config.toml
hidden_size = 384
num_attention_heads = 6
head_dim = 64
rope_theta = 97600.0
optimizer = "adam_variant"
final_lr_fraction = 0.05
max_steps = 4497
Each number is 500 + 50 x the weight over its row's rms, rounded and kept within 0 to 999. Layers, rows and columns count from 0. Numbers have three digits each. The size before them is the row's rms in percent of the matrix's.

# down: layer 8 MLP down (transposed), 1536x384, rms 0.0332, rows 1142-1201, columns 288-335
# up: layer 8 MLP up, 1536x384, rms 0.0383, rows 1143-1202, columns 288-335
down1142 100:564379435482516471540413479452571504485483568462483452501497463548448502509508433515460476483591409476514504440480577442536516593554499605414394
up1143 110:419446496489618501639646541499464457484508567459452460551537484511598543541518484459541451490415546500497583505444518464469493558531525437646493
down1143 104:460414480514564497578549526558524501494528588514432454454489504509560512461389334479531560526607454495497451512536497494490503551527428502560474
up1144 093:457489455460564527510476483553593518499495544424492546538503516518484524505560474465480443505414472498514411530524511471482509514576544464436533
down1144 089:491625340498483597516419492503389546439468573476391524470485454497517547489510561510579459493349589568598507501504501492497529480539515489496543
up1145 087:517513486467458475551597558579437436583475541473478424507445463451442452480591542522475535402438578551432587515431530462446550575531526482622413
down1145 099:463483560447486477439493555558495565494464519527454550514498478433466468524501477555473477481473483409436603484527544496511546502506537516518491
up1146 102:501484488524606475524515492508440563482554464507404541558471464528575379488468485466446544522482535514552497427471410551432503491529506431588466
down1146 101:488530500511492512452567455616489465356503543523488505481449480447452517469535561470530551516453575488476459440510426510583552519530478626502545
up1147 088:530535435496409498557453555513486539505497493386511542346502529591511549522388578507491533455431467497477512510471558606546430482471531490600515
down1147 090:457491563481493541524447435420483566492500541510446451503507551432439572474601541481473471503497447522533557497554598524557507559512570521482465
up1148 092:609544480589483432531589541537511540488436531519523432503459515466580584518521502520507547394568358550477493542499527456476448528559410478568481
down1148 097:448409472509492545535495507429457440471434534429513517492543459497537584470492490468394507463470443512538541472510540442509555529436558523510446
up1149 107:575527480506402476542407532499548524440584517532482496560529520492502452583401499536511545479483520575547526453507492523425487560512437473563503
down1149 105:458481516544478560460558461464491442549570525441436501539555532490580490505568559485502542453587547494457436548603452555424468458472493506499592
up1150 102:408589408568518431552524554516535538506433460546413535591540540552446502487492534600459442467501576435477528516466564524540481500543578476630525
down1150 102:544354416501510459505486496472509452487547483543446490540484481593495456503475498459512449427548551456511468477496474558401505448505444530507589
up1151 101:524508485451485481557590490585499485523516529500639463460519580574457491507436521655467529521465475470501453632523602631503448501529541482495532
down1151 099:563504559523478602534539513506517553525485497569507477411482541551464494426374503471481512481574494469559541534489478497414541496491483507553505
up1152 098:459543508465491518462451494552472465495572570419511461522588459531529486524463616528502537465480581444452486477557455552434438516526513481528565
down1152 098:493509425484507544447451431480502535479569537489423495438459511559383450526530560602547542504489546461489524476541506456502577550505589517504503
up1153 106:428523483483560467408510514512522455518468494574572547487590612539449463562551618462551539497558495420475535449460473535559457443477499506534516
down1153 103:485505417463445511405598500544526371563510470500529548512514528517388461513463476481551576487546507376427440504471457508531599503562502587554572
up1154 099:470558449498480450502508607537460464487505393523528462596486523493534474577429553518509423523461535495529534449509460545492419555410570496516506
down1154 098:532526389504520522536541491506478586442547436529492517438437588394519414485480424491412523498456451518531446492505485555552639564533469492473517
up1155 091:566526400519606554413547587428485544452506596489590539532472479514549519479533462570449558521559502556476461535442492523535485508484462494479591
down1155 088:455559425440536556430602591461560418538521591533466566505557472532488461549495595540517555380536467588596500505404478395534547465523464491537512
up1156 103:434558453480462499556340537409569480524495514577532542461505489526523473515537408549449563485456558440494540493516557518481559588548583575556489
down1156 098:442508637493523420532451477521520461464629510485537529506640365452500540443453486499498486473405537488526455474584528554468463539510503446605424
up1157 114:487548486473430475544464550456598535510478401546505475479522525530538476503516430485442561531612438474465533452529530502548480468537504500511454
down1157 107:512507523421416573493500475552482466525469492483487468522503551467484516447603549517513408600510455476490571460447513534499610546517538425485488
up1158 091:472508497540437492411415489482501496431484493520423556530526556523503403510474504541536457379403483481489507509483536400503504517500480474455404
down1158 097:524503530599536480531485519477493491454524487496477442420515481509510422396558535468518456517449505490509529469504478508437459581564533513584567
up1159 080:488562562486491510420452433397545389562503520434538493504571457573470498462573544519489525543412591571493489434530486526513462548603549607511475
down1159 082:483510525454446453412467566503473501497551497500477483505554484516448490495535543506552472510530557489478502540442478483552460415572562555451510
up1160 090:510517491493443463475524495516482520488469547533428390544437451559540478564350538473519451551479478566520456505472487425417540586594451551538584
down1160 095:422486425506572534434535461588497485530502559520557519428533519446517540509597473482531563475455497505447578483463462541423493571523473469403541
up1161 099:555484519504376514593449522519496482439523532492457522509469530528479502583504456476546529404496485461630474464446504516546420434515570480614471
down1161 099:566523505430474456453481513489529462524472512489502585392592531548440559456430467420509447476432443496642461460487483485417455512448500457562482
up1162 092:438510463577581392511504526530474532530434554484572525484474546443517460610560435567546479549482465503553477412542533429495496517447546499520528
down1162 089:514565554463430459525516503511500486563512471461538548504531570449524541513527472457498401529583502562450489487483501549469444548479399549496466
up1163 106:482492486417406461564503560506444544521438472411564455478468494521482476510532444532422432473443510447485477463576499480496494534535505405502558
down1163 103:502456473481450509505452482444443496504452465487472536431514621448464539533532517390429497549468541518531455467465578483544477399554512552483511
up1164 111:390485453461441615584550548550411476507493539535461485561627449506525533617538499600510583549399461538483544447455473455565504473584657522529585
down1164 109:510413495537516447496568509464591481510472508510486553517543461503441478615481478522528432476548479575543510585410512562474560511488522513542510
up1165 101:516525396558502475504466541515508543515514475497583535447525414572423442477443496485517496495492510534563512416463531552475453616535550587527486
down1165 099:491506439486425528472437582482521511467525494492488413578509573424530551473474523500516501494528425474519431475479449556479441415432448496537503
up1166 086:516555474418470513511455492465558418505479417472413547510482551566469475559531553487618530498562495520540550423606493430436430518534467514509515
down1166 094:512509476496538476519536437496495509486483393501485491521537524541515468545446497520468616444481495541530473533469438528529482473581500547452527
up1167 093:498512431455547516536531527492605501502463454337541464527475449540530478439481547610552503431510489549563523491550507483501495511555513448586524
down1167 098:484482517481522416494443505454403478489583516594430553549517489402535481496576505522468502552521496475484548518394489500394527409465513539458536
up1168 112:477514452521545493527515581551451415611582513481481519565584476485570526462491556569480613469418521514502543442440546474478565484487599541531423
down1168 117:491491454497524485421505471468478448521492457503512541487566529437376484429351566507489574497490586486423581555477555408531598420435512487492411
up1169 098:406523472455407461572512566541478499482391394496452501520460585502546406512427516511549562488410590624520561419445538584504513515520572501504539
down1169 099:426476513439469473498567576484436577493550475482480472568540414501500396445499476528475437499483508551448426454434494440531491414470514469557533
up1170 110:457562505456534480548475662481539380510430505534517452473496496602523483503484455427606525473516549538487548432471500422446493508512484446528595
down1170 108:416513495445497564499584554533567456481476428479452516453501460431462471435550477518459530523496490516520479443538484608443483424510439564482561
up1171 103:530515466509465543528454536456519452452487494475446498551475447620451508426375516464520474530591519548494464478534554533504386444441491543385488
down1171 104:393456515497534553478459492483511549531509468527488526454536569543550447505472453421479513489480493497539451515547538479459592504511419526431569
up1172 101:509525573486480533485494559546461462513476484512449574493367562543502453509513497456499476418441477468499571408502533517536491462535505444541495
down1172 103:502485520551418669477411422430507485539546517468398517436455537571510454471568491457435562416491420478528492602549456496523544485521479510584490
up1173 094:515523458518443530540434553556535453528463417532452544484510523541582513514588522445520490499561479445545464433511513416401518532551519332555507
down1173 099:526445461497490530494471438516510490619576480569427498517489572524577538464456488440480551498500507517525432549523463487449420581437451550479545
up1174 072:531443485509534516472439475554548470483556505477495462444520446552434426443554460574584538512487557511536533389481556554420499514531470541419502
down1174 078:511508515519494506493488511523563451532502471542509444521500532535483501487461466444488478510470491519520492540473562512503551532532480491472510
up1175 101:490478524488470580495550552544530450455551477409589531597501474504489411453484529470535483437552434561518493486517551443454357470560479518491519
down1175 098:501468528528496511482502529385541580483408515435563482596496458551514531493478453512535430478513425331538512555512560501534448500470502540466546
up1176 075:472544516551512561567387525526587589500527568394503532515545475536521512482601487520504546536597456564498478446523441474544476458513465483543499
down1176 074:476515473495494561556470514528478535516525527511563438473473554509550471512497537476499463530479507469525490485518528526568547455491467522555507
up1177 104:524521424521610568531518508528500480544527493411383476483455533537559503470490478513514546543445568535449452533449564446457477478465560433535571
down1177 102:431459496484506505527483409497523571516620519518454490516470529575407497493463568498550468487498558574606477470454600629441503407515504543534502
up1178 104:491499496546478602429468475618496440610503470535551518520569444482496485532501519564519569415460440560579495583477597467546398476526501540561540
down1178 103:447452491491494452510560523551457574587437552502516416447464551528414472526522451483509549538538520494569515410456540516530487515424502590394467
up1179 098:526528569474500497456505545508365478489473563524492535540415546510663519465408550582567494536523472517478501559597492413438608436520509399522565
down1179 094:584504569471554556513490544423426478554415455423483482508439500473495507487531460594490406548550520468474514537499487505491542429475558486363487
up1180 117:493508516537470516499573419487428552600429453417503552593443508524611409469423474505536472549480522471498538402410544446522512506524616449470524
down1180 111:551484465504585390469528579521598408466441490477508497525486528472608446603489418418481513424504542438574443493487476558577618568512436466542533
up1181 097:549564490477484549536561529523544526436413503513539409474571554546474518539540452558461515518562592507599548547614585405518495393496488593487614
down1181 099:486594544492458545521634478493393350437514521549473531484541537472494539481578426495519472473486571496558442483512556524449500447522498484563448
up1182 109:448543509575431481531454553477509557456488486519492422513557562507485554539446567506478460483530547511513564482528575426507523412615532386455482
down1182 110:398503499514551550638509494473526487436561448545489499528507469590515447572423467556492470490475472496476519581530601546494502408485482501557475
up1183 107:438506484446441568515539445581503453548497469490495426479475602500472431508520582546462536472429484578473597479488509482461474534517589611536472
down1183 106:476507550415521407540479511469589471561433542522514458449539483532478501431508555428516499501503487576540467467541535508503559489487444533497419
up1184 086:519508390411412501587531431476556455521452442399509561374555475497512476553511489518508584462565441493440545369465524547434545534570485515534446
down1184 089:506485431435499526561529538569477520453477464486439546501468524443534504490500478474457557479454507437524511486452512535489494535423412488488495
up1185 106:445494510545498465429517529381528492592544488534442504492480581424471459490550441449518532426529499527541539359471497390512563490553503420509611
down1185 108:451452496540499501503420496404526583523596479479514534408511520506481516520498356546513536535543457529464531480568549528529492515470461500519546
up1186 102:529520470546400640531490477544570543434505532560545485432492451559506484534453479504476552483461526471493615508514509541449474513536584488467510
down1186 098:409610535490501501507499547491491466476511514578427461494457572522450557484456516519606470513509506530545364515489435629417471495472489483484390
up1187 085:408486466473564524506528495465522428460506525439539538485531521495491535502458466553489496497438527541396535452517468451504520457434495481525502
down1187 088:450471455482549467572479458474531499483480451526481524531528478400534522524533572533514519433515520570564474481516532474472425647449540461452457
up1188 096:505539451534473494475522594560550482613528521626512501424496482478509538557489484470569482536492521547522532518567484369430469618492604474537544
down1188 095:482521540492530488482518508496507619511458493515528509429406515534513587477474420506575536527583461568490576537491470451555521477409519545479410
up1189 099:467584465495590461522523507483579439462482404535445460546511534494495443576467449583534541536529513505487500552569522461433461485449510508518563
down1189 101:430457546426596494528520519416457481504419552325560518530571504450487397551467502540544552476546413532451505523472427466590557538447465523425485
up1190 101:429554519509548427564428567577472477514540480521450478534520471491447462541514458543509414429457551521447569508489494441564488524534605480483550
down1190 105:422518483495579467505471529464562550459508359448502503470474360526565471479451642503513524508487504478483508524421513561408527514485504513509501
up1191 089:440487435563550456547518556514482439591480472445454598459598554526536517485479510630526576473533575560446534564476593458462529473531581478474544
down1191 095:512530426579477474468425424484478456589490495568500567478498523398443492527443543473555523538548498492471572487491472570473423533514532429491553
up1192 106:566527560569413463453511507415501405449533444458564481467536590528631464492483510495463496469561502582538455473402561458465636522562534550446483
down1192 106:580535503465474531517561482405427440463523558525503586533530434442442588470483530505416525512577531573579461524571520471412571472465516423512424
up1193 106:457575518458449473535393395558457538465596486470463580524460495542506435467443528515485503428419476505512560429456585487475569436526522563550584
down1193 103:446526561475501576509411507592436519559513532424563598509459606515485457454617482489468566551563446518485547523565507500556502497546491451589500
up1194 102:535496492461578475602472513539456489421567493499502578518536532613468488526440563518535502496538505485531532467508530496480456514508552505558478
down1194 102:491452440539496509518462424436562469524502443520525559556454542519532470490514612502444464505457481502523447531461499477498505473452507448507521
up1195 092:516450567550517471538509527531531608517387500598532540438529414540488519555502479496512455499492436528595527512451582510527466627450503408554545
down1195 096:427497453594553568501509436484516493455474535539534459524539405507480471502566510473493473489474510616478404559440472492594521489467451520439408
up1196 103:528549478476448492546462473422468592546520455397486523520459463523546404509502472543544494479444536463532529442451517494523431508475527541489603
down1196 097:475477507456414543479556521477466619453514476547513512478442531488522392438518508442524437487480492460541475456502420556474452529494519514507474
up1197 098:477486551524570552478356457501463581540492443458446518480472539436551554460470489455532439543569529632514577388482443428495440507470519506493509
down1197 098:496411559586406493443629502536490535481471512559629354492503508496488501595468546479528492404492490489434554493539501508619484474497536494564619
up1198 094:528563405437433552487494456513667519520485513566493507452509464516472556510475495513444531527519596507564508453621508553473441409496509492409505
down1198 096:486461504532514506491584523504445487399505485414553480538432435484563404436535510505405514542469494462381469441480523428526512506488509554593406
up1199 103:449528519508589488557513463499470506525465463513489459495572442572483490565472550510501509495484555552533501393552529464472541383467573607605578
down1199 102:501573510563492601607377481530490499535449515488526568477596530443547482477483454457468483621491415502514441505532514470569397543507450461469517
up1200 099:458515518551480573541578566545446585485441560539513519507387557580438523506558518580394444447464567504496505396477467502501520428519540558588552
down1200 099:540526482490468370521432514483558487374484508545511502470516483447471547484596507464504535447568562429518578451603523542527477448536516542430488
up1201 086:515501510641492546460476507526511481541486489559551480475529428581545480527460517599485502519529493566452545501490450492493366533601496561440477
down1201 095:512539537504447521536494475489419466472544390500553519392486488404541525492483551377454517465509575472465487534568494426439492501514450444442561
up1202 091:410559464493551600414461544574612556580458413484473432421496480518468548521501442459515506502573510491540619495493473489486556434504539568524452